Weights of a small transformer language model.
Size: 14 layers, width 160, 5 heads of 32 (1 for keys and values), MLP 448 SwiGLU, vocabulary 3719, 5.11M parameters.
Training: a variant of Muon for these matrices, 318M tokens, 9320 steps.
Each number is 128 + 32 x the weight over its row's rms, rounded and kept within 0 to 255. Layers, rows and columns count from 0. Numbers have three digits each. The size before them is the row's rms in percent of the matrix's.

# gate: layer 7 MLP gate, 448x160, rms 0.217, rows 303-313, columns 0-79
# up: layer 7 MLP up, 448x160, rms 0.223, rows 303-313, columns 0-79
# down: layer 7 MLP down (transposed), 448x160, rms 0.151, rows 303-313, columns 0-79
gate303 103:064139145163160143142140106139166140083115168111093172088090091134164173160179093076175117142176186088091102179142144169102107159137092126151170177136075119173088125107073088111123126107122100081099179095190125127114124158042125109165123114
up303 109:137183101110178180144152131126120144131100151166125128142038107124142136091151150092155139116104147137116178127157121131165141158088136052142136192048094134142169183147134067100096137129166105112121130096162092101148119142103151117153147109
down303 106:160171087104069159125088156127172102139145150099137164121147097088099157129107130111098191140115141112087088171167124083095110144098157147122157095147162100165075156127130173162139085156155132078096152116098108131123173167175161162136108104
gate304 098:097108128183160138122105115109078119153162098111115102081135095068150162177075113168108105189157069089089116138137169142127158106121125137135201128089093135121135152114100148145141129070133124160132096151131064118094104132122138122121104129
up304 097:116097109154103048112112135102155096180159131117171055171123126114125132112178154155110093137153083160117132104135129111139201141175171134115206142124158162157129111150100149201145140170086146146187091137129101114147107172130146062121096087
down304 098:148076102078154144106160084192132118101168129010132054112132135212150131047150136126151128119091115127111116123105125134164139153098151100089108163059120175104145170097157104160144137128131122077131168150155120162121162141133083211114138136
gate305 093:142134167173105071181135178132073155166124123140113062104084128106124100171201137091128102095216137119132131095129101201129071148087086107153163070125144142097122090137099096114136081064178147160147148136104189139112166156184130055145076122
up305 099:166127174069094157199099123145153176171144179119148164159153074174172109122143161137110146125100136059171121125143152132141168162105150147134127148122138132134130130150146137152102165125103100150174081121118089135116168221197152139108130154
down305 099:109141164098105135062133136089073131140137132127135051097142119134107115162142110140118140134196147078111160099150072116138101092085121078108135092208137158104113115104080109103121113113136137178100123089100140097106099126175160071125116103
gate306 095:169119150141145100200136127137130107099142071182086123066101093127140136120104146129097147122155147117156064147127112069142118130148070140129098127158103082227153056133108132156102114123123092163119070122118134126116158137140194146089107056
up306 113:140129092086154181056113165088129093157106100056096147164112129079112137084114128104183051115084111157146168122105134128105167089155130135109114095159118123093124145110154101105178102144109073129181145198127175138095145065096095179145164143
down306 107:157113126134153189069092121112158172144121146123095112162118100133117169142193151114112054102091134100092142147101143121108100179094149103154139107180153134065161157134102099096163121097091104110139154153151146125077103084109091166130143188
gate307 098:100097115171115147126082084226134145132213134155161101113088136089163154122131072185125086168144075173120082132148129124152111133115156091113121111165113121101197191119104069123169117108095156137144126188092137128101153152096071153174078175
up307 087:093124105145152149083143114127090100074127142147173089145080234092132134083193063060146178095115153134149106087146110172118132128143095066138091117124111088095130139120080078162162116157151111129072228109161147101121116078102123122134146155
down307 094:094119224147121121089150174105158199136093180090155198103149105189152145074048190098137129104131109143125149150140151107095111079189056128125073116127168107168093115157128130142097164135114096105122137105167102152122142147125147140149139061
gate308 103:121091113188144114127152195081125141129187177097101116100156134057125143126138126113142126108069134191067137123079173140085104126133135140139128133117170126127215088154149130131085082177169072146117094087156147123150161117161107104127100120
up308 105:107137202121126127111119138099160155172139097147109034106166109108183130107081128113151090094160129150118154129095068128123121184196142125104175124168125100151100070122079096134133163187182059138074167125149165147122128118180144112131135152
down308 103:122087200187114154140146091139135166103131158124165135129131145051137133161188097074076150060112118139106125127104184166104103090144089092171118105061130158165181044095175150131110123158089147147139094107095174134124118138118133113147111124
gate309 102:154124120175077126111110143167182107144143106126113164141101113148124113165156199107177080142173104142119154132149152113109157155123102099113109122160067154110114092148068135151100165156062106146120090090107109194088114090149162104154118137
up309 098:133141154095137106164101126084141092048098101142154111116142137111166120112083110172121109108073127116121114129045157145148096148131140133109137093166187119124144128120126128093063160108119155061105184104113122128157169140088092108115135103
down309 096:154135161123112140093183114151137153050120116091111137095138138208195125166120117106169133178127121099174188156116162117070158079131154145070163162113090112108121127107169160195149124178126124161087158142195133172131085161122175153124115176
gate310 099:088167069109165109099152117121078178172109153132097079130090124140154130115178127125179154132134119190105067197113086118092081170133157171159104172089178157116091085175042102163144078147099041149177119127163127124129117098130093093071145198
up310 098:210108143149136145092124084138134116102135186152177078112173109143183125138149169173141173125107139139096104133069092108169044072131168133161143131138090121135179107194105067133135163203152128137149146162161077175152075126129112132072165113
down310 096:071244133102165128116103182139082169120156135137090097133117129157135142151114074122199111153117094175124160164158129058071174171081135197146137130123178156175117136106108142117109123097097097160152091142102118123077093144108094137125098187
gate311 091:132105074142099091089149091134132139084107119114094108143136159076160040125150167121115157145081179128140136142145092137169169118123067133138117098169100158087141127124204154133143168164130100151177162114154114113119177103103114134146177151
up311 091:136139101148139090148135129085178127111174144132102174167114163131153174135149178151105184158073169160128150084055143098092095104129139175173143195091140145086130107109151149095103166162116168116130113101120161125162123164162137132137126120
down311 094:138139065069060098165192115170151151063116058115163103126196138153092069128077100134128132124120147100118093178141134126087128123117136094133064091097118148151119156129132139115128080169086116109123173111122145136181127084132125148188120103
gate312 105:178106158161161082108165144126183131099113098143120147097045119105117133107118150073074111127146127135166128159120106157134144147171103167129145123126141196133096125039078135130132174123157137140162142086134128160182148122156132131116152082
up312 096:107153132135092149114118151113157146138121150131086132105149145131155118082150131175172104132133154145118155172092112132084118148147122127144143201063138146062115135149153068132059101136158120075158122103093103077132173102126107118156100164
down312 100:087147056079123195111140132092129156145119082167137144145119074086157136096175133178167118083146168137166133135145160126164071090131138115191125165091103092151154088149139140131144104156127144101086141135132167101110139135114155093136097122
gate313 113:147144120158149167116087131153151130106146152115123144132114093099106143120166110129100121210113109119155102146065126161138198105102096085133102079178087173129131118141105203141129154076202135212127159121144128160066141111135174176149143108
up313 108:127149137089083146116182127190064078110123144154144118108131125152124117127149126120108121116109156159115145153157059116129149136123194151125152119094132143113077078136140069111155064120151168097113070132102093096093137087130185115122127113
down313 099:116165185162116072120147140091116146146137148177120124145117159093133063212089168147113155133180136165096159129124095151150138119125153110074117127104081135102128140121126148123101108201143138147166093116104159093131078112113168072105080096